config = dict(
    n_layer=10,
    vocab_size=10962,
    norm_eps=1e-06,
    rope_fraction=1.0,
    bias='none',
    init_std_up=0.0202,
    final_lr_fraction=0.0,
)
Each number is 50 + 10 x the weight over the matrix's rms, rounded and kept within 0 to 99. Layers, rows and columns count from 0.

# layer 4 MLP down, 768x1344, rms 0.0453, rows 162-198, columns 1152-1343
41 44 44 59 44 53 47 45 45 60 44 55 44 43 53 72 64 55 49 40 52 35 56 52 62 54 43 31 48 45 51 58 62 32 46 45 45 49 48 54 62 47 42 54 57 56 49 62 24 52 42 48 59 48 46 48 41 53 49 51 48 57 45 47 38 45 47 44 52 28 65 52 57 60 41 60 54 46 34 59 52 49 47 39 29 53 63 29 49 59 61 52 37 39 53 66 43 53 50 47 56 44 54 59 32 67 53 37 61 47 43 28 42 50 57 55 71 67 50 50 36 46 30 57 25 46 50 62 51 52 59 56 51 52 52 26 49 49 70 46 47 34 57 48 40 40 57 58 51 49 62 43 45 42 40 49 60 54 59 31 69 33 57 47 51 62 35 53 44 45 54 57 41 48 41 48 49 38 41 33 43 36 57 30 48 51 56 46 50 43 37 37
46 43 52 51 52 44 63 39 53 52 45 62 42 50 44 43 45 36 44 65 51 43 56 31 40 68 35 51 49 46 56 35 41 43 54 62 51 40 58 74 64 54 40 55 48 51 34 47 44 69 57 45 56 50 60 42 45 42 49 53 46 51 59 37 48 47 37 36 64 35 47 46 40 44 68 54 42 48 33 46 59 55 40 54 65 47 55 63 46 35 53 48 50 55 51 43 53 55 50 49 45 50 66 58 57 41 67 56 36 39 59 48 55 25 54 46 50 49 51 51 65 47 52 50 39 60 42 21 43 51 53 62 45 52 43 33 58 56 62 46 42 58 54 47 37 40 27 62 50 62 45 39 52 44 65 63 51 57 53 45 37 46 47 36 44 29 32 61 42 59 35 69 32 57 54 49 49 59 39 57 50 45 52 38 53 44 62 69 55 52 39 40
38 55 66 64 40 43 58 37 54 33 65 45 55 36 55 56 58 57 48 52 47 43 52 48 33 39 54 62 50 52 46 50 49 29 51 70 27 33 57 71 64 63 31 53 44 51 38 53 54 46 48 57 61 52 78 65 41 32 49 48 38 43 55 43 41 47 57 50 55 72 55 43 46 74 51 51 54 50 48 46 54 43 42 47 52 45 57 58 43 34 57 46 50 67 41 56 59 49 63 50 61 51 35 46 50 46 41 48 33 35 56 63 48 67 53 64 42 56 33 48 52 53 41 56 50 54 44 44 48 64 57 18 68 60 47 50 53 50 45 59 57 62 65 60 54 41 44 56 67 42 51 44 44 58 49 35 63 61 46 68 42 51 32 47 47 55 49 71 50 39 38 55 60 53 59 56 63 54 64 55 35 60 54 39 32 43 49 65 61 64 50 53
46 33 61 54 50 50 70 41 63 61 41 43 52 52 26 48 59 65 47 43 61 40 50 49 61 37 54 61 53 69 60 61 51 47 41 39 56 64 47 40 51 42 46 63 39 55 47 52 46 49 47 34 38 61 40 46 50 49 48 50 43 45 43 71 64 63 45 43 35 63 39 50 49 46 26 51 41 44 60 45 45 59 57 59 45 51 53 49 28 51 47 51 56 69 40 55 39 44 48 50 58 43 51 64 70 61 35 63 40 53 47 36 43 49 48 48 52 53 51 53 38 57 52 59 43 40 62 56 50 46 35 38 48 45 65 49 43 82 42 46 56 45 52 54 58 37 61 62 34 48 40 51 46 65 64 44 40 40 53 55 47 56 34 48 47 45 61 48 45 38 57 49 76 53 45 35 51 44 65 32 59 61 53 32 60 69 70 48 63 57 52 50
54 58 40 48 57 65 42 43 53 52 50 54 45 47 56 40 42 46 43 50 53 65 55 52 41 54 34 62 51 49 62 36 49 58 50 44 43 57 51 31 60 38 60 52 55 55 59 32 54 60 42 41 32 39 29 52 34 53 51 35 61 66 63 50 49 43 51 53 45 34 64 64 66 46 31 58 53 57 53 47 61 56 50 12 52 45 66 68 41 70 31 43 58 57 34 54 54 57 44 41 36 43 66 50 49 36 51 61 50 61 62 48 47 39 49 40 44 45 61 42 50 46 27 66 50 56 53 56 58 30 52 54 42 58 45 42 61 58 56 53 44 48 39 61 57 46 59 59 52 55 58 37 55 44 47 53 60 53 51 35 65 36 48 48 55 58 44 57 50 54 51 46 46 56 48 51 59 39 47 40 44 57 64 58 36 52 38 53 31 48 50 56
40 66 50 63 53 54 49 45 46 47 48 61 54 57 55 51 60 44 52 44 58 57 40 39 49 30 56 41 31 38 45 32 25 54 50 64 46 50 44 54 48 68 59 61 49 56 47 49 50 61 38 62 48 46 42 47 51 45 51 46 54 39 61 58 47 50 38 62 57 34 35 64 42 39 51 55 60 55 40 29 51 46 35 71 54 61 71 40 52 57 53 49 60 58 60 51 41 61 40 46 68 28 48 34 54 55 57 41 39 36 55 58 49 35 43 48 61 50 56 52 58 50 25 41 48 64 47 37 53 49 66 34 42 49 47 41 26 60 28 57 37 66 56 33 41 39 53 57 45 42 42 48 56 67 63 39 68 61 51 47 38 57 48 53 46 59 53 58 47 40 42 68 43 42 48 41 41 55 48 54 45 62 54 70 53 49 50 58 47 62 49 29
56 58 42 46 43 73 69 42 64 59 45 38 51 46 43 51 42 54 59 45 54 44 45 31 75 39 58 58 35 38 50 41 56 63 25 35 44 40 55 57 41 49 46 54 46 70 61 40 46 58 56 41 53 63 59 59 37 55 51 55 64 36 45 55 40 57 55 56 68 61 34 59 55 53 29 39 44 46 52 44 53 77 55 59 42 64 61 31 52 43 51 51 58 23 18 40 50 65 62 51 58 40 64 49 48 37 51 63 40 52 58 47 39 44 35 52 60 50 61 36 46 53 52 51 63 55 42 57 43 65 36 61 37 49 64 45 63 42 47 46 52 46 45 29 50 37 57 53 34 49 59 64 44 59 52 54 51 53 41 56 43 45 58 48 51 68 45 56 52 43 44 43 50 48 57 55 54 54 67 41 45 58 58 47 39 50 42 72 41 39 55 40
56 56 46 46 55 56 45 44 57 49 47 72 53 60 33 52 28 49 58 52 64 41 44 57 54 41 42 54 44 42 39 55 27 56 68 64 40 49 59 63 54 45 34 43 54 74 71 42 56 37 49 48 34 51 57 37 52 55 49 73 40 58 56 57 62 44 38 50 55 57 47 59 48 45 77 32 31 32 63 58 60 53 34 60 31 63 52 47 60 36 40 45 62 57 49 37 41 24 76 51 54 39 74 58 57 32 44 43 45 57 46 57 41 21 36 44 47 44 51 69 61 50 39 37 50 56 52 76 73 45 32 51 44 60 41 39 59 54 50 39 66 51 41 49 48 44 67 58 62 50 47 56 39 64 56 51 56 50 66 52 54 49 46 39 57 33 31 51 39 58 50 37 57 51 49 50 63 32 45 47 62 67 52 45 36 54 54 50 68 76 42 40
41 44 37 48 67 47 41 54 50 48 48 45 47 51 49 67 38 56 52 41 52 57 52 36 52 60 49 43 59 71 45 60 41 37 49 50 37 60 41 53 48 61 42 51 31 48 58 52 45 46 72 49 43 56 77 43 44 31 48 44 41 53 57 62 68 47 44 58 47 38 70 61 37 39 51 47 41 42 41 55 33 60 45 36 48 58 38 59 39 56 36 46 52 55 27 61 46 65 69 52 53 66 36 47 55 45 49 40 56 58 52 53 54 44 54 44 54 52 47 34 42 55 73 42 49 50 52 25 50 45 40 70 52 56 68 73 52 48 42 61 45 55 47 58 43 42 51 39 52 45 53 57 56 53 70 52 45 59 72 70 23 42 64 31 44 54 38 66 61 48 53 52 35 35 38 46 29 48 55 53 56 53 55 60 35 40 42 68 72 57 42 38
42 59 63 40 56 55 68 49 78 44 50 50 68 49 42 48 65 38 44 47 44 61 48 44 54 63 71 39 56 57 58 26 61 50 46 36 36 52 39 41 60 49 59 45 45 32 62 51 51 67 39 49 54 37 47 56 60 67 49 25 47 49 46 32 55 55 43 62 61 47 48 55 62 49 53 66 52 44 52 51 29 40 44 51 48 42 52 48 50 61 43 43 51 50 32 32 47 32 41 49 51 67 44 28 55 37 47 33 42 66 57 35 64 49 56 63 55 62 58 49 31 45 52 27 72 64 40 43 57 36 53 74 47 68 55 51 61 48 43 50 48 40 55 27 56 57 46 61 45 44 53 62 39 53 50 47 40 54 57 49 39 52 48 55 48 63 49 57 49 63 53 60 42 52 59 38 29 58 52 53 55 54 39 36 57 56 46 38 30 36 23 59
62 63 41 47 32 46 56 47 39 38 58 53 40 40 43 43 56 63 24 41 44 30 53 46 53 72 50 61 48 54 53 55 51 40 39 56 42 57 56 42 62 62 60 43 45 59 51 41 41 56 25 44 46 33 44 61 56 61 50 54 54 46 62 44 81 62 38 64 68 39 36 44 39 27 45 34 64 60 39 59 60 58 48 67 63 58 52 54 53 53 46 23 57 48 51 59 46 53 57 49 61 38 51 39 59 47 52 44 40 48 48 51 42 41 47 47 55 43 34 60 57 72 55 55 48 56 65 70 52 41 68 53 22 42 44 52 47 46 33 33 47 53 44 30 55 41 34 42 59 57 46 56 55 58 60 40 63 60 51 63 53 49 52 68 54 47 56 64 49 37 55 56 47 55 36 42 45 13 53 35 58 61 58 41 64 70 39 44 41 70 67 63
57 51 45 45 62 56 46 63 52 56 67 49 40 57 62 48 52 49 49 63 42 47 63 40 37 58 36 62 42 69 48 57 54 62 61 43 55 41 59 37 64 56 62 48 55 64 51 42 64 71 61 48 54 46 55 42 52 60 52 50 60 34 66 46 50 65 55 47 41 47 47 57 56 59 46 42 62 57 51 57 45 48 41 51 35 57 52 57 53 48 58 47 35 59 40 47 59 34 29 47 43 51 37 45 41 45 51 39 72 44 52 51 37 33 48 47 63 48 57 48 61 52 51 44 46 53 49 57 51 38 48 55 43 67 55 42 57 59 56 55 50 48 66 39 56 49 39 52 57 50 48 48 52 54 43 47 50 51 45 47 36 46 40 46 58 29 51 54 62 55 64 65 62 73 39 47 52 66 42 65 40 49 57 72 49 26 56 60 39 43 51 49
40 49 45 63 51 46 43 53 71 29 55 36 46 52 41 53 56 28 48 32 37 50 44 74 48 49 47 57 55 62 42 49 61 47 57 42 42 50 63 54 54 47 35 37 48 48 42 53 56 48 43 52 33 56 47 38 57 42 45 55 41 44 46 51 53 60 53 46 41 40 43 54 53 51 61 35 44 55 52 50 50 47 59 65 42 52 65 39 44 44 66 47 46 58 76 64 44 57 69 55 54 55 56 30 49 52 48 74 26 38 40 44 66 23 44 44 43 54 51 40 53 76 50 57 48 55 60 63 46 53 62 62 61 57 62 56 54 34 60 53 65 37 57 64 41 49 54 52 53 36 44 47 41 63 61 46 49 61 67 58 46 40 36 58 41 70 50 40 49 56 64 43 56 51 46 54 67 55 41 52 61 40 39 48 40 62 52 35 54 42 63 53
42 42 63 56 33 39 49 65 67 59 45 41 58 34 50 71 35 59 68 60 49 68 47 46 48 44 62 46 43 76 55 66 75 74 54 43 50 59 41 44 44 43 45 50 54 41 36 70 65 45 65 67 39 37 28 55 45 57 49 39 47 53 41 40 38 57 63 27 67 64 60 42 42 40 62 34 66 39 48 53 28 65 45 57 49 45 51 39 46 47 50 28 53 54 53 44 48 48 58 54 63 47 59 53 48 46 49 52 25 32 53 41 44 48 50 43 53 51 49 53 51 47 56 45 35 48 59 48 63 46 68 43 62 49 43 53 44 62 52 47 41 64 41 53 44 53 62 60 60 52 64 31 57 46 63 42 47 51 46 35 49 46 40 41 55 50 60 59 42 34 42 42 66 53 72 57 32 72 55 53 33 56 61 50 65 50 39 51 55 47 43 50
40 56 60 32 55 50 50 47 55 64 62 51 65 32 45 53 69 52 42 53 56 50 44 54 53 56 69 45 53 66 57 51 34 74 53 59 56 56 66 53 42 47 57 45 32 47 37 29 59 60 25 46 40 40 38 54 53 45 48 56 52 70 64 53 39 57 53 65 48 50 43 66 59 60 39 43 64 33 60 40 53 55 51 40 38 43 67 61 71 51 56 50 42 45 42 52 59 55 51 47 59 64 40 52 45 45 49 43 55 43 36 62 38 41 35 60 50 43 53 57 58 41 45 52 44 53 62 66 53 52 52 57 38 53 50 68 49 36 31 50 41 60 28 31 18 52 59 42 59 40 50 35 39 50 52 39 39 51 35 46 46 48 49 40 49 56 31 55 49 77 33 49 33 52 56 56 61 66 29 73 60 51 40 66 51 36 57 44 39 49 40 58
58 42 43 49 50 36 50 49 23 55 53 61 37 59 45 56 44 34 36 55 58 46 36 39 40 56 52 48 42 34 49 49 56 74 47 63 48 51 39 47 63 33 41 59 63 45 45 39 60 57 60 33 52 61 57 37 42 51 50 59 69 23 66 53 53 45 41 37 47 43 46 36 52 51 47 39 29 60 39 60 52 60 57 49 49 44 55 32 54 38 51 60 40 52 44 39 48 37 57 57 62 43 61 48 39 44 51 38 53 46 47 57 26 47 56 49 56 31 56 53 36 37 37 48 53 52 48 43 49 69 39 37 50 53 73 50 42 46 42 64 51 48 54 40 53 61 63 55 67 46 69 63 47 52 55 52 41 48 61 42 72 60 35 64 56 44 59 50 68 43 33 56 46 57 49 55 44 65 37 50 44 47 70 32 49 62 60 49 67 58 62 64
63 38 32 52 50 53 55 50 34 33 37 42 68 53 28 43 46 37 58 39 55 54 49 57 42 62 66 44 39 63 29 70 59 59 47 66 52 54 47 57 54 57 43 68 49 52 36 55 74 57 39 46 63 44 64 66 27 46 53 36 60 52 58 50 56 61 35 52 61 54 41 54 60 39 51 42 63 50 46 48 44 43 48 49 53 35 56 39 43 50 46 50 53 48 57 63 56 36 56 48 54 50 51 41 51 57 39 39 36 50 51 35 57 45 33 53 42 49 35 42 55 45 49 61 59 54 38 42 37 46 53 54 52 57 52 45 48 62 54 46 55 67 49 36 54 61 50 37 59 43 58 55 46 61 49 56 57 64 51 48 60 45 45 70 54 48 62 37 55 48 41 34 62 69 44 62 46 52 37 63 60 71 45 50 50 53 53 46 58 24 43 50
59 59 53 52 41 60 47 45 63 58 55 51 39 50 48 43 74 53 43 44 38 63 32 59 61 50 41 59 46 42 42 46 44 50 42 63 64 43 48 67 54 17 34 29 46 43 40 54 66 60 58 59 49 47 71 39 60 40 51 64 55 63 53 54 50 48 55 55 67 49 60 36 28 36 40 69 64 54 42 42 36 36 48 44 40 58 42 78 43 56 51 56 50 61 72 53 51 43 43 48 45 70 35 51 54 60 43 60 41 65 62 49 46 53 51 62 52 52 70 48 55 59 54 63 39 41 48 61 62 53 46 52 55 47 44 47 55 64 42 52 57 36 61 54 52 32 51 49 53 56 38 34 70 46 37 47 50 43 66 42 49 71 55 56 40 58 29 68 53 60 53 42 53 46 56 60 49 48 30 40 37 51 40 50 45 54 53 59 46 51 64 55
43 29 63 57 49 28 62 42 45 49 41 57 51 60 46 46 36 49 52 50 54 50 51 52 38 36 59 53 35 48 52 50 43 49 51 54 46 69 37 30 47 69 61 67 50 35 49 48 56 40 56 35 44 50 51 61 59 50 51 46 54 49 44 38 63 51 33 53 51 62 39 55 52 33 49 48 57 24 39 54 64 57 43 35 52 52 50 52 58 65 60 34 57 52 36 53 30 53 61 48 51 46 35 43 48 73 38 41 41 40 34 63 57 47 55 63 39 40 74 59 49 46 38 40 54 54 36 51 47 55 46 55 58 36 57 35 53 43 40 52 54 40 59 56 48 44 64 69 59 63 55 53 44 52 36 54 52 66 49 41 29 44 44 67 45 43 38 52 58 59 51 78 32 51 51 34 61 60 54 50 48 26 54 53 56 39 49 44 58 47 47 56
58 47 47 59 58 30 68 46 54 47 59 57 43 53 57 46 47 63 58 39 39 45 41 40 42 57 59 40 64 51 41 63 56 55 38 44 37 56 58 55 51 33 49 49 57 49 37 45 68 69 38 55 51 34 40 43 35 46 51 58 60 48 50 44 47 37 57 45 55 39 64 42 67 66 57 45 52 74 58 55 54 51 59 45 48 60 54 60 56 33 41 47 49 73 58 65 57 46 52 48 52 62 68 54 37 34 38 56 43 45 46 49 34 42 47 54 47 64 40 55 43 71 36 41 58 38 51 60 66 49 45 30 63 48 45 35 55 41 53 45 57 40 57 49 59 53 57 52 54 62 43 58 51 58 48 41 51 51 45 57 39 57 50 38 37 45 44 40 64 39 49 52 47 35 51 50 56 56 48 60 60 57 43 55 45 39 48 54 47 62 58 61
61 46 44 65 48 45 59 47 52 53 49 41 34 49 50 54 27 56 55 48 58 55 49 51 35 54 61 60 55 47 66 50 49 54 52 46 52 54 37 56 50 55 56 34 64 46 46 47 55 56 48 60 50 54 49 39 37 58 48 24 42 49 42 42 58 59 58 57 54 35 52 39 48 58 39 33 49 39 48 48 34 44 44 31 31 50 58 56 33 37 44 58 56 63 39 64 36 48 54 46 46 44 58 38 51 48 48 43 33 53 43 39 43 48 46 59 60 48 36 53 50 65 50 42 42 42 49 48 42 51 47 65 56 53 47 33 56 37 45 47 59 65 43 34 40 45 50 65 46 39 46 32 57 51 40 55 39 65 36 37 52 35 39 48 55 51 51 45 36 37 61 51 59 44 61 61 30 54 51 41 58 51 36 44 50 46 53 45 55 51 56 56
44 41 54 49 29 43 58 53 42 40 41 33 60 43 40 38 59 37 51 49 66 64 42 60 42 59 48 39 59 66 49 58 61 55 50 66 62 46 55 60 50 59 53 26 37 41 39 49 65 43 49 51 60 52 30 66 47 55 50 42 48 23 39 46 42 54 45 49 41 51 36 48 31 58 72 64 53 71 53 39 46 45 39 50 51 53 60 53 47 42 50 43 47 30 39 44 33 43 34 52 57 48 63 63 43 63 42 41 54 55 50 46 70 68 35 62 64 39 42 47 58 32 67 47 44 48 42 54 49 31 48 39 65 49 31 42 58 45 44 53 49 74 56 62 49 70 47 55 41 50 28 41 49 48 42 54 37 56 54 67 54 32 70 42 53 41 39 55 64 70 61 65 65 33 53 53 67 37 61 74 75 47 62 61 44 53 50 21 71 57 60 62
58 57 49 42 62 61 54 45 30 32 65 51 56 41 65 42 53 60 68 55 41 37 43 44 37 65 31 31 66 67 52 66 38 36 51 46 52 62 47 54 47 45 50 20 48 53 47 54 38 68 57 59 54 51 39 61 67 62 50 45 56 42 50 44 73 49 45 63 45 53 47 42 47 55 70 36 52 51 63 50 51 50 44 47 59 45 36 66 42 61 53 64 48 59 60 56 43 46 46 48 48 63 34 59 58 62 46 58 49 50 44 40 78 75 37 63 43 55 74 59 54 51 67 47 58 49 64 54 61 39 77 59 45 40 64 48 44 52 58 55 54 47 47 59 56 51 51 37 54 61 58 50 64 50 58 62 46 65 46 43 38 63 61 53 59 33 64 41 57 60 58 52 55 55 50 57 35 71 44 45 64 72 46 35 64 46 41 49 49 41 58 46
53 54 43 60 50 43 45 45 48 58 59 42 57 57 54 59 53 57 50 58 44 50 43 52 60 54 49 33 44 34 50 60 50 37 47 46 64 47 45 68 49 56 43 48 44 58 60 47 42 39 51 41 47 28 42 50 49 41 49 50 40 68 48 53 49 37 58 36 52 61 44 54 69 39 46 52 34 27 38 48 57 43 58 50 46 49 38 86 70 62 37 34 51 50 55 53 42 65 35 47 42 51 82 42 47 52 46 42 58 36 43 38 57 33 45 51 61 38 45 49 63 58 60 53 48 52 38 54 45 55 49 49 66 61 79 64 59 37 49 48 67 47 55 65 55 60 58 56 54 49 50 52 43 47 50 53 59 36 67 49 54 57 66 62 50 62 45 45 68 40 49 52 49 39 39 54 65 58 70 39 64 55 52 42 47 52 58 42 45 49 49 45
51 56 62 37 49 52 47 59 56 44 43 42 59 44 56 30 63 46 46 53 30 37 46 51 51 36 62 52 49 49 57 47 43 59 49 47 55 50 61 39 74 38 59 53 41 54 60 35 60 58 50 57 47 46 40 56 39 34 49 47 51 37 39 48 50 39 53 58 43 55 56 41 47 49 39 36 35 39 71 38 69 34 54 55 64 48 48 27 49 52 54 59 29 43 42 65 29 50 58 47 50 43 48 53 33 25 59 57 62 33 58 37 73 58 35 58 45 50 52 48 62 43 53 54 49 41 60 59 43 54 57 39 47 49 56 38 53 57 52 52 64 43 61 50 36 64 61 61 44 47 61 57 42 71 56 48 39 50 57 80 53 39 64 36 44 41 48 40 46 58 52 46 53 65 50 54 73 56 54 51 67 58 59 49 29 44 52 50 40 66 51 64
40 40 55 32 71 48 40 40 55 46 58 47 61 67 52 47 50 44 43 59 54 73 66 57 50 42 42 60 50 48 58 62 52 49 79 60 36 73 41 51 37 42 62 48 49 47 60 33 65 63 57 36 53 50 39 47 64 66 49 53 52 68 48 34 47 43 48 48 60 63 52 57 35 74 66 73 64 35 48 55 51 32 49 48 71 51 55 52 50 46 60 37 45 65 41 37 62 47 69 52 56 43 50 34 49 66 50 56 49 37 42 50 59 62 49 43 45 65 39 45 45 54 56 49 49 49 56 52 65 42 63 25 51 59 48 61 45 65 56 71 51 71 49 44 47 45 43 59 45 50 43 50 60 50 38 55 49 52 55 46 57 75 52 44 45 38 38 51 62 64 44 56 39 28 37 65 69 63 63 51 46 58 49 61 43 46 46 45 48 65 44 49
56 48 72 37 59 34 46 38 47 31 54 55 52 51 50 36 48 50 50 52 55 51 51 42 43 52 40 65 45 40 58 56 45 40 58 42 38 50 60 66 44 65 46 43 57 49 65 46 55 40 64 50 51 62 33 56 42 50 48 53 40 42 51 47 35 42 53 55 50 46 58 51 62 49 47 57 63 59 46 64 52 39 46 36 42 52 58 28 60 54 53 46 58 48 64 70 56 51 43 46 53 40 58 44 51 38 59 47 51 49 57 56 43 40 77 59 62 48 50 42 33 28 49 47 49 65 68 45 49 46 46 54 62 47 51 42 48 52 44 61 56 46 58 45 38 47 55 56 46 47 62 43 48 42 28 46 59 41 31 44 66 67 45 53 46 60 57 42 69 52 38 58 39 51 35 40 56 46 60 46 49 35 52 68 63 27 59 51 48 52 42 58
41 49 56 42 42 49 41 56 29 61 55 29 66 49 45 52 36 48 56 48 60 54 45 69 48 39 56 53 44 46 46 46 44 60 55 63 51 51 54 38 50 79 62 44 50 40 53 41 63 44 60 62 41 58 63 60 42 51 51 43 37 57 46 49 44 42 46 41 40 61 58 49 61 51 46 28 54 58 48 61 45 36 47 46 33 50 52 52 53 55 52 57 48 58 37 56 57 54 52 47 45 52 52 45 36 48 53 39 59 48 30 38 56 34 71 41 51 58 53 54 58 36 65 51 47 56 56 53 54 48 67 55 47 46 44 54 36 60 55 46 46 28 48 61 46 65 53 49 49 43 60 47 31 58 49 50 55 45 41 67 32 57 60 30 53 46 62 38 50 71 54 36 53 53 50 44 45 72 44 31 68 58 55 50 57 54 49 64 56 51 44 61
55 47 40 47 44 63 51 28 37 52 48 53 60 56 49 48 39 52 41 45 49 38 61 54 42 50 31 55 57 63 42 51 45 52 62 32 35 50 52 69 62 44 50 39 65 44 49 58 57 37 38 52 46 47 61 52 38 58 51 55 57 54 67 46 52 59 49 42 44 47 74 57 37 52 36 45 49 40 43 49 60 48 39 50 60 53 66 65 31 49 61 56 61 34 67 49 51 52 49 51 50 49 54 41 43 40 40 44 44 71 66 49 43 58 53 48 45 31 37 34 67 33 68 45 47 41 50 59 64 39 55 46 47 67 37 47 56 68 53 47 51 51 47 48 53 33 59 41 66 50 41 57 34 61 38 52 63 54 56 61 46 52 59 40 46 56 50 38 69 47 57 41 23 61 45 53 45 31 59 60 62 51 62 57 68 65 52 36 31 42 43 80
45 56 64 56 42 54 39 45 52 55 43 29 68 55 40 46 32 49 55 50 43 72 40 59 45 33 54 71 35 51 33 42 50 45 66 64 62 53 45 34 46 40 64 53 51 36 40 64 46 65 39 52 38 66 26 46 56 51 50 52 39 63 53 73 52 60 44 37 45 49 58 33 53 46 57 57 55 40 53 52 50 46 43 37 47 45 50 56 48 63 48 42 58 63 51 63 50 48 57 55 45 39 47 58 46 55 39 49 48 49 54 47 41 49 46 51 50 54 52 53 55 41 79 52 52 62 53 27 52 51 46 47 39 60 51 19 69 63 57 59 56 70 61 56 48 27 45 45 48 62 59 49 56 42 49 45 51 52 57 44 59 34 48 51 67 53 41 50 61 56 32 43 47 35 71 50 55 44 40 47 63 41 49 57 64 56 49 54 52 60 58 35
55 44 64 59 43 57 51 66 62 55 36 50 44 61 53 51 50 62 60 50 66 38 64 42 50 65 50 40 48 46 42 43 39 42 54 53 52 58 49 53 50 57 37 34 43 52 41 41 53 35 41 36 42 48 52 48 53 48 50 59 49 46 44 53 50 46 46 47 42 33 60 29 47 49 50 54 39 35 37 37 39 50 62 47 55 31 36 36 55 52 59 55 48 38 29 43 71 43 73 51 46 67 45 48 59 69 46 62 45 52 40 50 59 62 59 47 67 60 54 61 69 42 62 38 59 66 63 64 50 60 43 42 33 58 52 58 54 42 36 47 45 60 43 56 49 65 68 42 54 56 58 43 44 61 50 55 63 45 48 47 43 47 44 43 43 52 58 63 47 58 56 58 47 37 63 59 42 23 55 31 49 43 55 57 37 44 64 33 52 64 60 48
52 52 36 42 48 47 49 37 47 56 41 45 34 56 20 58 65 53 54 59 56 43 57 46 68 43 48 51 58 56 47 36 31 66 39 38 57 64 50 57 44 69 56 61 55 45 25 43 55 45 49 49 41 32 34 46 47 41 49 36 63 52 42 59 44 48 45 40 65 63 51 42 47 51 55 48 30 49 55 46 37 37 36 45 43 46 41 60 46 65 42 41 42 40 43 42 41 59 55 50 61 59 42 37 62 47 47 55 36 44 51 46 40 44 49 41 62 52 39 42 54 64 53 60 53 42 53 50 59 50 59 36 52 55 33 57 50 36 58 45 59 62 45 38 55 45 25 57 40 64 37 79 47 33 46 40 49 44 47 45 46 51 57 55 50 37 41 29 31 43 54 51 34 43 32 65 56 58 35 77 61 49 42 49 38 35 52 36 61 54 45 56
62 52 63 52 36 49 64 56 48 56 48 59 56 58 50 45 47 54 49 49 47 44 53 33 54 58 54 56 61 51 32 60 64 38 33 54 52 44 61 46 46 41 42 47 48 59 46 50 56 52 63 44 45 51 52 39 55 51 51 47 57 62 42 48 54 45 44 66 52 47 49 56 51 44 45 44 41 38 61 52 48 37 56 59 51 67 45 62 42 44 54 65 65 49 61 66 42 50 47 46 54 56 61 52 29 50 36 66 36 42 43 36 51 45 50 46 52 51 57 42 27 59 47 63 52 24 31 59 57 55 68 48 59 48 47 45 68 53 49 48 54 37 31 57 48 55 54 54 57 40 45 52 45 55 64 45 37 61 34 47 43 63 57 47 56 36 60 52 60 39 58 38 58 50 66 34 52 33 43 46 35 56 54 45 80 49 50 45 67 41 54 49
36 56 38 43 57 50 45 63 64 58 46 47 45 51 44 41 38 44 37 62 47 45 43 59 29 64 53 54 45 47 56 48 53 43 45 37 40 44 52 35 40 76 47 44 58 57 48 45 45 38 39 55 48 55 55 41 38 60 48 47 41 50 41 53 51 44 39 59 54 53 48 27 39 49 53 68 48 44 48 58 29 57 45 61 48 51 60 33 48 44 45 48 32 27 66 43 63 47 78 52 56 36 39 32 45 46 68 46 64 51 67 42 54 60 63 59 46 43 37 51 33 58 44 52 38 49 45 48 45 44 36 53 50 42 44 30 64 50 49 38 55 42 39 61 49 43 61 36 44 42 41 40 47 54 71 40 55 47 59 57 64 50 48 64 48 48 40 30 53 41 59 47 38 58 46 41 55 60 36 64 57 43 39 62 58 51 52 44 60 64 57 36
37 64 37 48 53 52 71 63 50 42 41 51 51 54 49 48 59 42 48 51 40 51 42 49 63 27 47 69 56 31 50 51 52 37 65 45 59 65 46 73 27 47 67 48 57 55 58 63 36 64 49 27 57 52 39 60 65 30 51 67 50 46 47 67 45 55 56 57 57 40 57 55 44 49 41 39 61 56 48 45 41 49 43 37 47 44 81 44 31 53 45 36 37 48 55 60 56 63 39 48 58 51 51 47 38 56 51 57 44 47 45 30 50 43 56 47 37 46 48 47 32 68 49 32 50 35 60 52 48 59 54 48 42 42 50 56 37 50 67 47 48 45 64 58 40 54 66 38 65 51 30 55 55 39 48 62 53 56 37 70 39 48 38 53 55 57 42 49 45 48 32 45 64 64 59 48 77 53 59 59 56 68 40 44 54 34 48 54 47 47 41 46
42 44 54 51 35 49 58 53 38 27 49 48 49 52 54 68 44 56 34 49 55 33 56 71 48 39 52 42 61 56 39 52 46 57 53 47 44 39 41 44 50 56 33 37 54 50 35 45 45 81 39 61 74 57 40 43 54 38 51 43 52 56 46 59 60 58 50 58 53 37 60 46 44 49 36 57 58 50 52 53 50 37 67 52 44 53 50 42 71 40 51 57 38 53 32 50 48 42 47 52 63 42 51 72 49 64 49 38 54 49 48 37 57 56 46 53 50 58 49 52 44 29 56 50 43 26 75 79 34 49 47 56 59 51 46 48 64 51 69 39 44 53 55 55 28 54 46 42 50 51 32 60 55 43 53 44 60 44 43 40 50 64 48 61 60 55 49 57 55 29 36 57 37 37 37 44 44 43 59 59 54 58 47 48 40 53 46 41 43 45 43 50
40 63 47 46 41 58 57 60 47 25 65 51 39 44 40 43 30 43 60 48 56 63 47 53 49 46 43 76 56 55 56 55 43 41 51 32 47 45 71 47 50 52 47 69 34 53 46 58 66 46 50 49 54 59 61 57 43 54 50 48 57 42 53 48 51 59 30 63 56 68 43 60 37 54 48 49 33 62 53 49 38 43 57 66 35 29 59 50 49 47 67 31 59 75 37 63 51 59 44 53 64 43 48 65 45 42 54 46 42 53 46 16 64 59 48 37 36 61 61 55 47 43 56 39 35 48 65 45 70 64 66 53 50 47 38 53 53 49 53 49 46 42 59 76 56 44 43 37 48 37 56 55 54 58 49 41 46 59 62 52 29 42 34 57 54 45 41 55 42 44 57 42 43 38 52 35 48 64 47 50 70 45 39 46 56 35 56 46 41 54 68 44